Weights of a small transformer language model: vocabulary 2048, attention and MLP in parallel.
Each number is 128 + 32 x the weight over its row's rms, rounded and kept within 0 to 255. Layers, rows and columns count from 0. The size above them is the row's rms in percent of the matrix's.

# layer 7 MLP down (transposed), 832x256, rms 0.0493, rows 533-567, columns 192-255
size [ 94 100 102 103 103  94 103  97  94 100  99  94 101 102 105  96  96  98 103 104  99 110 101 101  94  94 102 103 101 101  96  93  97 100 100]
[[109 117 125 151 174  53 106 182 146  64 131 193 152 121 150 146 118 132 168 185  78  75 137 170 110 129 146 143 187 138 140 157  97 132 175 121  92 149 113 139  92 128 172 145 181 183 144 142 130  89 146 132 118 133 186 144 123 112 164  73 148 145 155 112]
 [112 137 149 125 174 135 127 132 180  91 155 161  73 113 100 161  70 131 119 138  71 102 164 125 145 151 123 142 160 156 152 121 161 144  99 127 144 103  95 115 108 143 118 102 146 123  88 140 157 158 120  94  96 182  78 107 167 103 140 110 132 129 106 151]
 [172 120  93 154  82 162 117 163  91 186 112 123 100 255 124 106  89 166 120 135 135 161 159 137 211 132 147 164  92 152 173 118 173 106 128 125 102 128  99  83 134 141  93  29  87  85  97 145 151 153  96 125  75  64 115 113 105 133  94 137  97 110 174 113]
 [171 148  97 125 128 156 139  98 129 127 145 133 119 129 121 121 133 135 146 105 155 110  98 131 133 118 130 133 148 131 124  87  82 156 146 171  93 139 141 134 126 122 109 152  81  77 168 159 110  91 167 150 104  70 103 117 191  97  66  92 120 189  96 155]
 [ 94 138 147 164 136 106 183  88  85  63  44  93 138 108 112 132 151 121 149 124 129 219 130 105 110 100  96 104 149  90 125 157  98 128 182 127 146  97 100  83 115  84 159 144 133 165 160 169  79 143 104 150 137 127 120 108 147 153  78 137 118 135 153 157]
 [215 158 163  91 183 129 147  71 125 134 145 114 163 134 129 151  90 154  89  83 143 102  59 137  85 126 110 116  82  99 121 138  92 162 173 167 181  97 110  96  99 102 150 151 140 140 152 129 129 178 130 126  90  92 117 184 136 107 140 135 162 140 109 148]
 [128 128 112 137 166 150 150  90 170 135 164 136 136 108 137 137  70 113 183 112  84 124 140 131  98  83 141  96 106 163 122 130 115 113 133 119 132 141 121 131 112 113 101 102 116 205 148 142 157 100 155  84 117 194 117  93  72 149 162  82 148 118 100 109]
 [124 135 115 118 155 158 136 125 135 124 199 170 186 112  83 132 105 110 158 112 145 130 110 117 107  98 154  55 149 141 125 132 107 106 135 118 130 160  98 190 106 155 140 148 110 129  61  78 173 154  73  84 156 141 132 167 176 120 131 122 162 103 104 156]
 [179 165 107 199 117 147  64 109 136 145 136 151 126 138 157 112 119 142  73 155 149 120 134 142 117  80 112 147 109 178  65 139 197 122 122 105  89 168 130 161  94 156 102 168 130 102  89  77 105  75  85  68 154  84 155 158 133 171 124 127 112 143 135 128]
 [133 111 143 112 131 155  64  93 103 129 120 174 115 123 126 114 157 164 148 150 148 162 134 130 114 127 126 132 137  87 108 127 117 132 154 128 149 165 189 152 166 160 200 113  94 113 129 164 154  77  54 119 163  93 178 124 127  96  84 169 140 114 130 104]
 [103 121 111 114 119  85 132 125 123 192 148 119 132 164 104 142 145 120 156 171 101 178  96 149 148 158 120 112 135 117 138 148 137  63 113  82 144  96  93 123 154  93 169 179 119 144 144 102 174 134 115  63 146 167 208 121 203  89 132  69 133 108 168 130]
 [151  73  80  95 121 108 181 137 151  84 128 100 106 155 142 137 139 149 103 112 173 177 186 156  70  59 140 184 126 100  95 118 100 130 163 119 119  84 163 200 128 111  72  91  94 137 116 110 128  95 134  80 203 120  94 181  93 183 131 127  95 144 115 148]
 [127 186 139  83 154  92 157  74  96 141 142 131 132 122 134  78 186 221  62 123 117 162 121 136  77 123  49 211 148  87 117 134 157 105 141 140 150  97  92 186 118 115 127  68 229 122 179 169 138 129 123 115 153  87 207 174  87 158 161 169 154 156 113 146]
 [136 153 129 198  75 121 126 117  84 110 110 163 142 159 122 134 129 144 106 184 168 127 133 147 171 162  98  99 148 120  85 108 140  99 160  90 127 174 142 151  78 113  81 160 116 129  96 135 152  85 145 107 133 125 106 142 149 131  88 134 142 163  99 101]
 [116 152 168 158 106 187  96 155 152 134 153 113 128 200 137 142 156 192  99  65  91 121 179 175 163 176 205  98 130 133 139 127  74 112 135 136 145 148 112 133 120 153 115  86  98 130 160 115 139 169 111 191 153 160 127 133  61 173 152  88 106 117 146 127]
 [131 161 102 154 174 135 117 182 117 112 110 146  71 128 111 220 173 126 128 198 233  78 143  96  96  54 137 139 127 121 119 159  91 129 175  84 169 121 155 156 120 121 157 118  86 167  92 122 121 112 116 152  76 162 129 213 151  66 137  86 131  98 144 166]
 [131 164 143 115 107 156 173 122 157 123 161 135  98  90 156 149 127  84 126 155 102 151 196 131 127  80 133 125 172 166 172 158 115 101 148 148 158 110 160 201 111 131 206 164  79  86 137 124 131  94  62 121 139 107  99 111 116 152 104 126 129 119 185  91]
 [115 127 110  98 117 138 132 145  53 105 145 132 112 130 105 104 106 149 148 134 134 140 159 178  52 108 125  80 111 125 170 170  71  97 119 142 112 114 166 143 130 143 122 115 111 177 138 145 109  99  82 192 185 113 164 139 153 176 128  64 139  94 178 151]
 [157 140 112 123 136  71 111 170 100 114 180  87 133 180 125 184 105 149 144  83 166 119  98 115  68 119 165 101 140 140 102  95 144  59 130 184 104 102 131 162 207  83 161 129 147 148 168  84 147 175 103 137  89  79 157 151 148 119 104 151 104 142 162 141]
 [106 138 131 112 157 152 122 104 137 131 135 172  94 121 176 130 171 151 110 107 135 175 125 110  91 178 131 120 148  86 100 107 109 128 118 138 134  79 134 143  34 115 102  79 127 156 105  78 107 186 131 158 168 101 213 152 124 142 170 116 135 131 120 161]
 [157 144 133 120 113 141  87  75 103 119 177 132 141 151 111 143 142 150 102 170 163 169 146 192 159 175 157 163 104 134 124  92 140 170 140 156 213 105 183 125 102 191 130 226 138 170 117 121 128 140 118 156 104 181 149 136 119 147 135 172 125 143 123 182]
 [ 91 137  77 165 127 128 130  84 161  94 124 166  41 100  65 115 189 153 146 150 174 132 101 133  63 165  60 148 137 176  93 175 150 112 114 115 170 128 107  83  63 124  96  66 102 142 135 129  83 128 112  88 123 130 107 126 129 165  93 129 159 123 114 136]
 [179 164 127 163 121 156 128  94 123 151 163 107  86  67 136  54 178 100 135 168 185 132  77 106  78 101 194 118 123 132 119 136 127 122 135 126  81 132  82  76 142 124 135 128 138  97 137  83 154 101  81 132 182 110 152 140 156 132 120 210 136 103  81 114]
 [107 128  91 143 108  99  86 124 138 142 143  98 153 106 111 149 128  74 111 146 120 161 178 135 143 129  43 187 144  94  96 102 163  83 164 148 106 113 128 125 118 141 105 147 140 158 125 163 139  90 168 143 131 105 126 119 129 114 221 188 206  85 124 157]
 [126 136 159  98 102  93  95 153 160 121 121 139 168 146 162 129  59 131 142 163 119 155 104 100 161 155  99  88 107 140 189 114 106 132  54 162 154 169 129 128  67 163 103 126 123 127 116 190 173 136 146 119  97 139 117 121 147 118 104 163  65 115  21 142]
 [119 175  60 134 149 166 124 182 124 131 209 109 197 196 139  83 143  52 154 141  76 119 161 147 122 178 119 124 131 166 177 144  97 133  94  88 133  86  85 125  85 115  78 160 104 135 121 157 139 118 141  99 110 139 146 130 128 171 142 127 157 160 150 132]
 [ 91 112 173  83 161 120 111 165  88 132 135 129  68 111  94  87 125  88 170 126 109 138 142 131 135  81 133 203 127 131  45  87  96  79  93  94  86 109 162 103 144 165 149 140 137 183  79 116 109 161 148 125 126 156 116 130 134 106  75 157 143 155 143 133]
 [158 211  87 178  95 142 153 180 111 132 100 143  89 151 156 127 135  94 130  83 156 142 143  72 115  92 115 167 154 114 158  92 147  82 143 156 121 159 136 139 155 152  68  98 160 143 113 102  97 113  60  75  96  96 219  68 127 110 136 170 145 118  93 124]
 [175 129 137 164 146  95 127 165 152 132 150  84 135  95 122 181 131 119 180 113  97  70 145 170 106 185 120  96 116 154 119 162 113  63 185 105  97 123 125 156  93  74 147 101 162 133 150  59 110 186 186 140 170 166 133 143 186 106 126 170 103 209 133  68]
 [166  70 114 113 132 120 130 144 139  99  53 188 123  97 123 167  92  91 147 101 102 121  84 117 135 121 142 165 124 126 225 170 109 213 143 126 123 177 115 151 114 146 115 113 117 159 112 148 171 113 117 130  79 143 161 184 127  70 142 114 138 161 140 145]
 [166 174 114 139 137  63 106 106 126 156 132 105  93 118 167 115 114  53 110 121 169 104 151 150 177  82 117 143 119 125  89 155 132 127 111 140 116 157 144 106 146 203 144 133 153 125 102 123 145 177 102 105 146 143  92 172 153 174 124 185  94  85 107 153]
 [ 70 158 138 154 154  89 114 132 132 141 141  69 123 159 123 112 142 148 161 161 114 107  86 154 134 123 156 135 145 116 135 143 115 159 148 191 130 155  97 141 119 109 142 151 202 135 118 121  82  76 127 178 101 121 134 140 119  91 104 128 158 166 156 104]
 [173  95  80 194 107 101 117 150 153 109 208 132 134 133 105 132 127 122 126 109  80 161 125 127 124 110 130 114 119 152 160 119 118 151 130  78  92 123 149 145  88 144  87 123 166 102 125  72  82 122  93  97 147 121 151 187 137 174 233 133 169 114  62 164]
 [109 142 123  88 109 146 144 128 157 201  65 125 134  76 151 142 156 155 153 119 118 154 120  91 111 128 157  94 119  94  87  70 157  52 156 173 130  94 214 149 113 149 175 111 159 125 159 154 158 107 175 123 101 133  84 116 176  90 166 137 118 139 140  90]
 [154  74  86 128 110 113  77 146 152 115 161 170 152 119 171 128 164 126 126 158 119 132 122 124 154 152 103  97 122 121 125 101  79  94  58 119 151 122 112 114 137 108 130 149  99 109 218 170 152 112 147 123 182  22 144 111  97 137 111 205 143 151 181 134]]
# layer 7 MLP gate, 832x256, rms 0.157, rows 534-568, columns 192-255
size [105  98 104  99  96 101  98  91 101  94  99 104 101 106  97  97  98 100 100 101 109 105 105  96  93  99 105 105 102  91  93  95  98 103 100]
[[149  75 125 170 115  81 154 161 116 146 107 132 103 101 177 148 128 155 109 116 156 141 101  99  50 150 136  53 141 133 102 110 145 101 141 136 163 114 201  83 164 134 149  40 126 135 146 175 111 180 132  75 190 178 155 102  85  91 173  97  94  66 127 164]
 [139 119  57 118 139 148 101 146 125 157 110 161  56 117  95 104 158  91 115 157  72 127  86 153 131 106 150 155 104 157  71 112 132 160 114 144 174 172 186 125 172 115 102 123  81 116 114 122 160 128 148 133  70 141 135 166 137 164  85 154 159 120 142 140]
 [127 132 103 140  83 153 240  71 107 130 134 188 134 110  89  86 160  86 135 102 147 113  78 187 140 153 142 106  87 124  98  95 121 133 132 159 144 106 101 112  85 104  53 131 160 127 153 205  89 182 164  95 186  73  95 153  51 111 166  93 139 134  82 137]
 [153  79  98 120 101 152 171 113 140 161 115 160  87 118 105 149 110 129 145 117 123 125  76 161  77 128  70  86 142 119 142 145 111 107 133 163 107 163 173 103  88 150  95 154 107 126  73 134 127 112  92 136 141 148 140 145 171 134  83  85 178 121 154 119]
 [110 121 112 110 173 125 109 130 105  37 107 174 162 127 104 128  78 138 110 106 135 165 128 158 164 154 110 122 150  91  62 103 161 174 114 135  95 127 108 151 162 137 167  73  98  58  74 141 107  57 113  86 181 121 154 160 131 162  92 124 149 148 138 170]
 [ 61 169  39 143  95 166 165  96 143 121 162 114 147 141 133 131  70 161 185 101 167 174 132  88  71 144 164 172 108 120 162 146  68 115 107 147 138 150 113 159 156  87 117 111 126 125 124 116 108 106 132 147 123 174  89 147 142 158 163 134 183 142 141 130]
 [134 110 109 169 121 113  97 193 146 124 131 122 124 106 116 107 121 139  75 124  78 136 196 178 155 164 129  92  99  73  83 123 123 153 136 152 183  91 168 163  76 138  75 180 197 184 162  99 166  94 149 103 153 117 136 166 138 139 114  98 173 111 136 121]
 [121 119 185  95 130 154 196  74 136 156 169 120 134  92 122 134  82  96 138  89 159 105  97 104 144 196 118 120 181 123 130 133  98 120 108 148 212  95 181 131  79 155 162 131 141 123 153  99 120 159  92 122 104 153  83  58  90 140 193 148 168 144 128 113]
 [117 151 167 143  92 162 176 138 120 157 158 185 181 123  81 129  80  53 131  93 182 184 151 138  63 123 108 118  93  98 161 114 115 163 129 101 138  86 103 155 155 145 168 112 125  77 118 139 110 117  86  92 123  66  93  95 147 123 107 147 130 119 137 156]
 [104  90  83 121  97 147 151 157 157  85 104 173 143 121  65 119  91 158 151 142 142 180 168 116 129  92 111 114 127 123 155 118  81 146 153 137  80 137 159 147 171 182  99 116 163 113  96 135 132 119 101  59 170 140 108  96 149 126 140 176 117 171  81 109]
 [ 83 123 169  74 122 138 137  78 212 180  94  59 115  82 120 105 102 152 178 133 107  86 117 182 128 108 107 123 151 155 194 155  97 128 103 135 126  76  72 156  90 188 131  90 157 136 137 105 119  71 139 117 105 103  84  89 132 120 171 130 161 136 126 124]
 [ 67 171 124 191 152  71 105 130  99 191 122 180 111 115 114  77 133 142 154 128  95 141 193 134  94 174 158 104 153 111 102 189 125 115 128 159 139  99  91  57  55  90 127  75 177 109 120 154 161 109  53 149 120 123  84 137  85 115 127 162 148  72  52 110]
 [140 132 146 156 118 138 141 110  85  98 131 102  96 147  80 128 127 114 148 139 137 174 103 113 104 119  49  87 124 170 116 215 126 166  94 116 121 124 121 102 152 132 150 136 102 174 211 136 125  95  77 104 116 112 139 160 139 160  95  84 161 179  75 112]
 [142 128 137 217 123 119 100 180  82 115 150 135 128 156 127 137 156 125 129 145 166 135 140 160 176 158 138 149 170 161 172 195 150 136 105  96 173 180 141 101 155 204 149 108 136 174 124 125 107 110 103 183 150 115 104 113  98 100  67  69 174 109 118 126]
 [140  60 124  94 140  99  76 105 141 121 119  90 151 137  86 131 106 108 189 107  93 173 110 124 118 111 123 121 136 119  97 182 104 126 153  80 122 136  99 147  99 170 100  90 146  82 132 107  91 122 161 112  97  98 159 137  74 168 116 142 124 126 141 164]
 [133 168 148 184 143 154 116 159 175 143 123  64 155  94  81  95 153 126 146 145 149  85 170 105 145 149 137  88 110  60 205 107  64 135 174 166 135 122 168 111 129 107 138 143 132 130  52 124 126 139 129 127 207 140  61 164 123 106 171  79 160 152 105  92]
 [139 138 104  95  90 134 176 138 122 126 107  84 128 139 125 127 134 108 108 132 143 129 196 109  90  81  91 125 198 134 114  81 183 158 129  96 146 144 169 125 101 112 155  72 104 135 117 130 132 109  89 105  87 108  87 179 173 130 118 133 132 160 104 206]
 [115  77 117 140 140  72 181 195 105 180 144 147 169 132  87 165 142 127 104 113 153 101 137 111 151 123 135  91  70 121 157 160 146 133  96 175  72 100 146 125 135  98 125 114 138 125  82 139  82 161  92 126 136 130 134 157 102 145 169 141 203 123 171 133]
 [ 85 147 132  67  93 103 118 113  78 174 125 141 136 119 173 120 128  87 139 116  86 187 177 151 127  41 137 128 162  94 151 159 155 150 144 163 121 108 155 215 152 111 110 149 141 148 156  95 101 108 136 123 120 131 186 165 126 137 126 138 118 103 133 136]
 [ 99 108 138 100  81 121 132 142 102 147 148 128 119 114 110 106 117 101 156 174 113 107 140 151  91 148 196 157 125  92  79 141  94 145  92 122 122 111 121 140 123 160 125 121 143 140 161 123 153 155  91 103 131 164 115  73 131 142 170 126 100 126 152 132]
 [135  90 143 152 102  81 151 113 108  86 159 125  66 123 162  80 128 188  98 118 142 109 152 147 153 140 171  70  97 117 137  82 153 118 191 111 104 122 156 140  71 118 162 110 122 148  91  99 120 122 112 124 146 106 144 100 134 124 106 182 196 126 112 118]
 [192 122  58 141 143 107 126 127  90 176 171 107 111 157 121  55 142 109 129  91 171 121 121  89 134 133 130 119 179 175 137 138 125 198 155 128 113 115  74 146 181 147  80 115 108 155  98 156  92 143 162 141 116 148  97 190 145  88 108  91 154 108 132  59]
 [172 148 131 138 137 148 100 137 175 179 121  64 124 173 116 152  87 121 135 216 118  86 141 109 134 117  95 141 140 151 126 189 155 111  95 168 169 151 165 158 143 162  94 194 152 132 129 176 182 187 111 159 119 165  96 110 110 120  84 123 126 160 136 129]
 [ 89  75 144 115  83 123 130 118 145 201 117 119  88 106 185 104 186 107 159 106 140 179 103 177 163 150 107  65 195 148 187 155 116  99 164 175 109 130  72 115 145 162 134 148 102 107 112 136  92 103 155 156 162 154 112 125  90 137 159  90 138 156 126 117]
 [130 171 140 144 112  96 152 112 124 118 132 183  71 127 114  89  99 133 106 143 112 123  92 146  78 130 188 136 140 109  77  96 149 117 145 152 126 141  93 102 218 114 161  98 112 143 139  97  93 115  98 134 131 118 168 144 107 124 153 117 109 107 119  93]
 [ 94  99 134 159 117 136 191 125  75 128 150 141  85  88 100  99 156 148 139 157  65 185 123 132 144  87 122 176 156 149  86  50  44 141 154 133 162 136 170 147 137 125 121 109 121  80  70 154  77 105 144 168 106  94  93 197  93 105 153 179 114 120 202 173]
 [133 156 171 212 108 131 130 158 120 147 162 126 163  89 141  96  58 107 133 104 154 141 182 173 155 117 122  97 108 131 155 145 169  94  89 116 113 144 115  96 125 127 112 140 149 135 141 149 105 111  40  91 168  71  67 152 122 118 117 120 205 113 123 129]
 [144 114 155 114 117 162  89  73 141 149 143 176 122 148 152  90 121 116 129 127 149  92  98 143 105 164 138 144  98 125 181 166 111 146 136  46 176 108 131 148 187 162 126 103 175 128 135 143 145 122 155 127 163  99 119  89  94  87  93  71 142 194 146 129]
 [131 130 151 140 135 115 185 167 155 144 125 109  95 151 153  80 147 183 124 113 110 129 133 122 133  99 108 123 147 128 121 112 138 132 116 170 104 127  88 112 142  60  97  86 167 101 139 121 110 154 126 151 120 169 181 130 104 180  96 123 131 128  72 136]
 [152 121 131  91 116 110  79 114  83  84 125  43 119  79 154  85 131 114 107  82 152  31 144 141 125 166 158 128 101 125 120 158  99 129 130 146 165 122 144  90  93 102 125 175 154 126  86 119 123  95 151 102 107 105 102 114 145 100 171 126  87 120 113  97]
 [119  75 121 109 106 130 129 148 102 158  99 140 154 122 185 165 111 137 131 146 161 139 142  85  80 122 139 222  73 144  97 101 145 102 122 207 106  68 179 117 163 177 153 116 116 193 116 101 138  98 160  91 111 182 101 147 141 104 184  87 148 125 138 117]
 [128 158  91 116 155 155  70 137  78 151 150  97 124 121 135 118 204 167 141 151 137 142 122 140 101  93 102  46 136 118 169  62 115 119 125 156 117  95 151 121 112  83  84 136 125 171 120 136 183 100 131 152 112 150 108 118 155 119  99  95 115 100 125 112]
 [114 108 187  78 163 149 111 163 113 167  62 122 119 108 165 158  93 115 154 121 113 139 106 136 142 126 124  85  71 107  75 120 131 110 166  91 118 127 125 107 105 130 100 113 121 203  96 149  89 129 103 179 136 115 114 126 140 100 136 121 144  91 125  91]
 [172 130 121 144 167 109 172  73  88 179 112 122  87 184 105 137 119 110 169 194 120 128 113 137  85 158 185  71 115 163 143 143 115 147 101 145 163 107 140 119  53 134 113 152 181 163 101 152 185 142 123 139  88  87  82 126  25 149 139 146 114 133 104  89]
 [ 73 144 123 144 130  96 118 128  90  92 131 191 141 142 110  61 120 147 164 154 158 133  84 128 127 164 212 147  99 124 130 190 123 134 128 134 128 120 110 134 108 164 126 171  63  98 152 136 140 143 106 166 158 128 102 178  98 125 196 145  70 176  94  90]]
# layer 7 MLP up, 832x256, rms 0.17, rows 534-568, columns 192-255
size [103 100 103 102  90 106  95  94  99 100  94  97  99 109  95  96 103 104 108  99 107 102 100 100  95  99 106  98  99  99  87  98 103 102  97]
[[136  99 139 114 147 144  98 201 167 102 127  94  96 135 163 115 129 150 123 138 146 116 181 139 192 161 148 136 121 149 143 193  84 138  96 162 124  67  85 115 106 140  94  88 113  99 119 108 107 114  29 123 142 129 175 148 137 107 139 131 176  97 164 135]
 [ 94 153 100 131 162  73 172  84 187 115 120 166 109 131 163 131 106 122 153 126 174  83 156 117  90 192 119 117 113 150 135 145  84 131 151 161  80  26 124 123 111 183  94  90 146  94 142 130 121 102 120 139 150  89 183 106  82 144 151 124 140 154  78 158]
 [143 118 126 141 137 183 196 108 123 140 160 115 131 164  75 112 103  66 149 127 151 159  78 103 128 127  47 165 161 102 132 107 134 129 136 127  67 113 108 122 112 131 119 146 107 118 105 155 138  50 106  94 142  95 162  69 200  61 116 120 144 129 118  94]
 [150 139 134 147 176 117  97  87 147 134  94 146 103 157 145  76 143  98  82 134 130 126 107 102 109 127  93  67 135  96 171 111 122 126 171 112 123 108 184 157  52  97  71 139 110 142  70 144 124 114 130 141 119 156 138 140 102  84 128 149 121  94 102  20]
 [118 125 126 102  89 102 108  67 154 142  90 141 147 100 107 171 103 136  95 106 177 115 170 157 105  96 106 126 139  97 179  93 154 116 109 119  99 129 102 146  81 150 115  95 190 110 135 146 175 187 162 169 138 135 116 149 181  49 114 140 168  75 143  77]
 [131 123 153  85 109 146 107 157 112 123 143 122 159 122 180 130 135 157 133 130 129 107 199 116 123 136  73 167  86 108 127 145 124 132 135 113 203 100 129  29 112 139 143 136 103 102 142 111 161 141  97 146  67 125  79 142 158 119 173  82 118 167  93 126]
 [ 81 128 135 140 122 139 171 152 128 167 128 140  97 173 156 131  96 176 108  65  49 153 198 132  71 138 125 182 162 129 103 201  93 152  86 134 124  71 149 145 139 133 142 130 140  91  69 165 104 102 169 105 122 170  90 133 146 150 146 114 158 143 134 108]
 [113  84 148  80 134  71 159 161 172 100  95  65 160 157 165 118  79 137 146 114 128 191 131  93 145 145 159 126 147  96  83  86 128 219 139 155 183  96 170 177 138 129 124 106  71 123  91 123 136 187 122 126 152 122 110  94 135 199 127  73 161 126 133  81]
 [ 92 187 137 124 146 176  94 103 143 165 131 142 159 110 192 128 105 103 107 176 105 137 138  99 138 137 101 112 133  88 138 118 165 125 136 169  96 173 124  89 162 135 138 125 124  94 143 156 153 101 127 100 134 149  81 114 141 123 151 135  92 136 141 128]
 [104 184 114 202 103  99 132 168 143 166 127  98 162 167 150 118  82 107 127 118  68 121 165 126 118 151 129 152 188 121 148 123 155 109 168 134 118  85 125 197  94 110 167  16 121 126 156  56 119 161 126 169 137 155  96 140 170  95  85 162  89  76 125 128]
 [ 63 151 152 174 160 142  88 109 173 140 131 162 136  54 104 115 100 114  68 114 102 142  92 129  98 162 156 139 103 137 113  71 101 104 165 108 129  90  98 139 126 134 113  97 159 128 106 174  92 149 165 166 165 143  78 135 129  84  89 176 142 119 149 105]
 [143 168 167 100 150 140 122 102 143 136 133  96 101 123  92 111  69  79 158  70 116 134 156 128 111 133  83 186  71 154 143 150  94 190 128 131 195 139 138 124 152 131 132  88 153  97 179 112 139 154 144 104 145 125 164 142 118 155 131 103 114 146 129  50]
 [ 88 124 117 141 120 148 135  93 135  96 121 165 124 125 142 117 125 125 169 178 144 162 197 106 143 208 127 122 154  89 114 126  52 154 126 165 139 121 135 163 159  83  82 202  73 113 148 103  94 183 133 122 120 150 143 118 137 148  57 114 129 115 113 133]
 [ 84 125 137 109 116 164 136  88 136 132 102 122 104 107 121 141 137 115 138 129  91 135 108 169  99 142 119 110 170 135 128 118 164 126 105 152 152 169 120 179 148  96 168 113  66  77 163 164 108 124 131  84 184 122 109 104  90 100 131 117  57 110 158 120]
 [139  90 125 145 155 116 121  99 109 143 154 132 154 167 120 114 121 143 159 135  95 101 140 115 191 154 165 144 124 155 146 134 153 168 137 107 112 133 190 114 153 116 155 190 124  81 103 107 154 132 145  61 125 112 136 142 124 139 110 150 132 128  58 105]
 [154 112 164 137 138 111 133 115 149 173 212 154 131 165 140 160 114 117 160 107 113 115 175 117 124 131 124 156 196 132  92 191 105 152  90 145 142 100 134 162  59  77 107 122 129  59 117 143 111  71 123 130 178 125 135 115 158 136 119 181  97  78 109 110]
 [174 133 163 178  71  87 139 100 127  95 161 117 140 159 129 136  98 130 122 119 141 100 154 126 124 159 132 169  81 135 114 129 101  46 137 131 125 146 106  87 173 110 114 143 112 149 134 144 146 137  77 144  72 105 166  99  86  70 120 164 122 102 140 132]
 [155 131 120 157  74 150 125 100 163 103 121  96 163 188 118 171  86  74  61 104 175 158 182  73 207 130 136  74 128 200 175  78 165 161 165  88 102 171  92 106 127 109 165  87 135 110 178  85  69  69 135 137 124 111  56 134 134 150 141 106 156 108 120  96]
 [112 163 137 134 123 160 187 116  72  90 162  91 116 160 134 152 127  98 117  49 124 107 202 129 144 140 112 114  89 163 148  91  79  77 112  82 106  93  84 123 106 163 139 187 114  77 150 106 149 157 122 167 127 163 101 115 142 126 138 136 134 131 115 147]
 [ 90 134 163  82  88 141 105 148 158 115 149 105 102 147 125  87 104 104 135 108 111  47 115 161 145 154 172 120 105 107 125 151 121 185 127  80 164 121 132 133 129 125 133 116 140 139 134 159 121 178  80  90 110 175  86 208 126 112 132 159 163 124 126 152]
 [101 163 120 185 141 130 147 125 191 172 106 116 112 154 213 156 123 157 126  96 106 105 143 147 140 196  95 154 148 149 166 110 146 153  37 166  95 164 144 129 187 118 167  76 116 157 112 112 105 167 115 171 121 102 114 121 151 101 181  92 121 141 176  92]
 [136 168 130 118 128 120  85 107 149 106 110 168 190 145 152  86  91 162 137 133 139 166 147  94 144 130 122 137 127 180 118 142 109 129 114 174  95 147  72 109 155 163 106 165 145  50 169 174 113 111 170 124 168  58 132 129  99 102 114  77 155  98 157 152]
 [139 120 125 150 138 148 164  89 155 120 141 109 133 156 104 123 100 101 155 147  49 145 126  99 134 131 222 107 181 144 118 128 109 106 137 120 116 106 127 108 138 115 115 173  85  82 119 134 144 124 135 195 117  86 123  77 146  41 133 124 134 145  96 116]
 [101 106 142 129 144 115 149 162 180  83 148 198  82 133 110  90 142 151 130 118 189  93 167 198 171 108 128 125 166  87 157 173  68 102 143 114 184 154 141 104  90 152 170 188 141  93  79 125  79 112 100 137 158 128 134 155  85 108 201 120  92 151 101 127]
 [ 63 142 203 161 129 205  40 156  82 158  78  44 127  95 144 130 109 170 117 156 153 126  72  25 128 165 159 138 143 111 106 129 158 120 110 119  68 143  94 116 136 149 138 135 134 126 145  95 107 124 127 153 135  97 167 163 114 150  34 155 111 126 162 119]
 [126 132 101 142 117  95 169  74  68 141 147  93 162 198 120 116 134 101 163 167 136 170 142 135  92 103 160 122 127  71 187 107 113 157 119 205 168 113 191 175 164 138 139  77  85 146 186 140 112 172 107 168 143 185 206 153 182 139 144  65 103  95 130  91]
 [120 182 116 142 170  91 136 100  66 113 152  96 182 156 132 165 132 110 135 113 107  91 146 117  95  46 136 121 189 130 176 114  92 120 101 136 145  75 101 134 102  94 149 115 150 210 181 109 177 121  82 170 128 119 131 152 118 127 152 150 134 177 129 143]
 [114 143 137 113 152 159  86 123 138 153 107  65 108 156 132 147 153 122 138 147 152 110 105 109 166  67 159 145 152 192 103 120 119 165 128 161 126 137 151 117 164 139 138  81 126  61 109 152 110 131 148 125 150  63 164 126 176 176  49 119  87 114 154 147]
 [116 167 104  94  71  99 149  94 221 143  24 117 141 108 207 142 128 111 148 135  99 139 119 143 109 167 104 111 109 132 154 180 104 148 108 139 121 168 141 169 190 163 126 136 188 133 153 115  88  94  89 156 139 135 103 156 113  98 179  99 126 142 143 158]
 [114  54 138 129 103 122 159 120 111 114  83 115 127 138 110 148  71 124 140 102  80 145 133 113 132 101 144 184 125  90 155 186 159 103 118 135 132 135 182 150 116 156 129 134 146  78 178 127 136 152 169 129 103 151 114 144 133  99 150 115 134 100 135 138]
 [183 138 120 103  87 138  80 109 103  75 128 150 158  61 114 140 124  86 151 143  95 206 134 147 149 140 122  86 141 159 127  99 152 167  78  94 128 177 150 111 127 109 184 112  98 111 169 141 123 155 140 144 116 143  60  95 178 122 148  84 121 115 102 126]
 [155 143  97  79  96 101  68 135 151  53 104 123 225 151 129 131 130 151 120 148 110 124 143 103 122 172 154 144  96 154 116 141 166 124 165 124 114 145 151 181  74  61  96 113  81 149  96 120 132  85 125 139  92 159 120 138 136 117 171 173 125 161 116 111]
 [108 150 180 136 170 158 145 127 114 115 109 124 139  84 154 154 143  82  90  65 190 166 104 128 109 120 150 152 152 134 156 127 119 108 176  79 121 131 148 207 147 147 131 199 166 104 135 117 118  74 145 138 107  96 162 109 138  94 161  93 165  88 134 165]
 [124 153 135 131 151 148 102 209 181 184 130 168  77 174 114 103 138 131  44  43 157  78 168  84 101 114 162 146 112 137 124 174 144 113 100 113 137  71 135 119 133 140 130 129 175 127 178  93 183  89  85 112 131 151 136 114 147 117 164 105 124 129 131 100]
 [202 125 156 133 132 164 108 118 145 100 159 129 153 126 118 144 157 146  90 114 112 173 137 109 154 150 106 108 133  84  75 184 100 153 110 154  78 135 138 188 119 143 118 147 126 141  60 163 117 136 161 146 109 105 159 137 182 116 117 111 115  89 168 157]]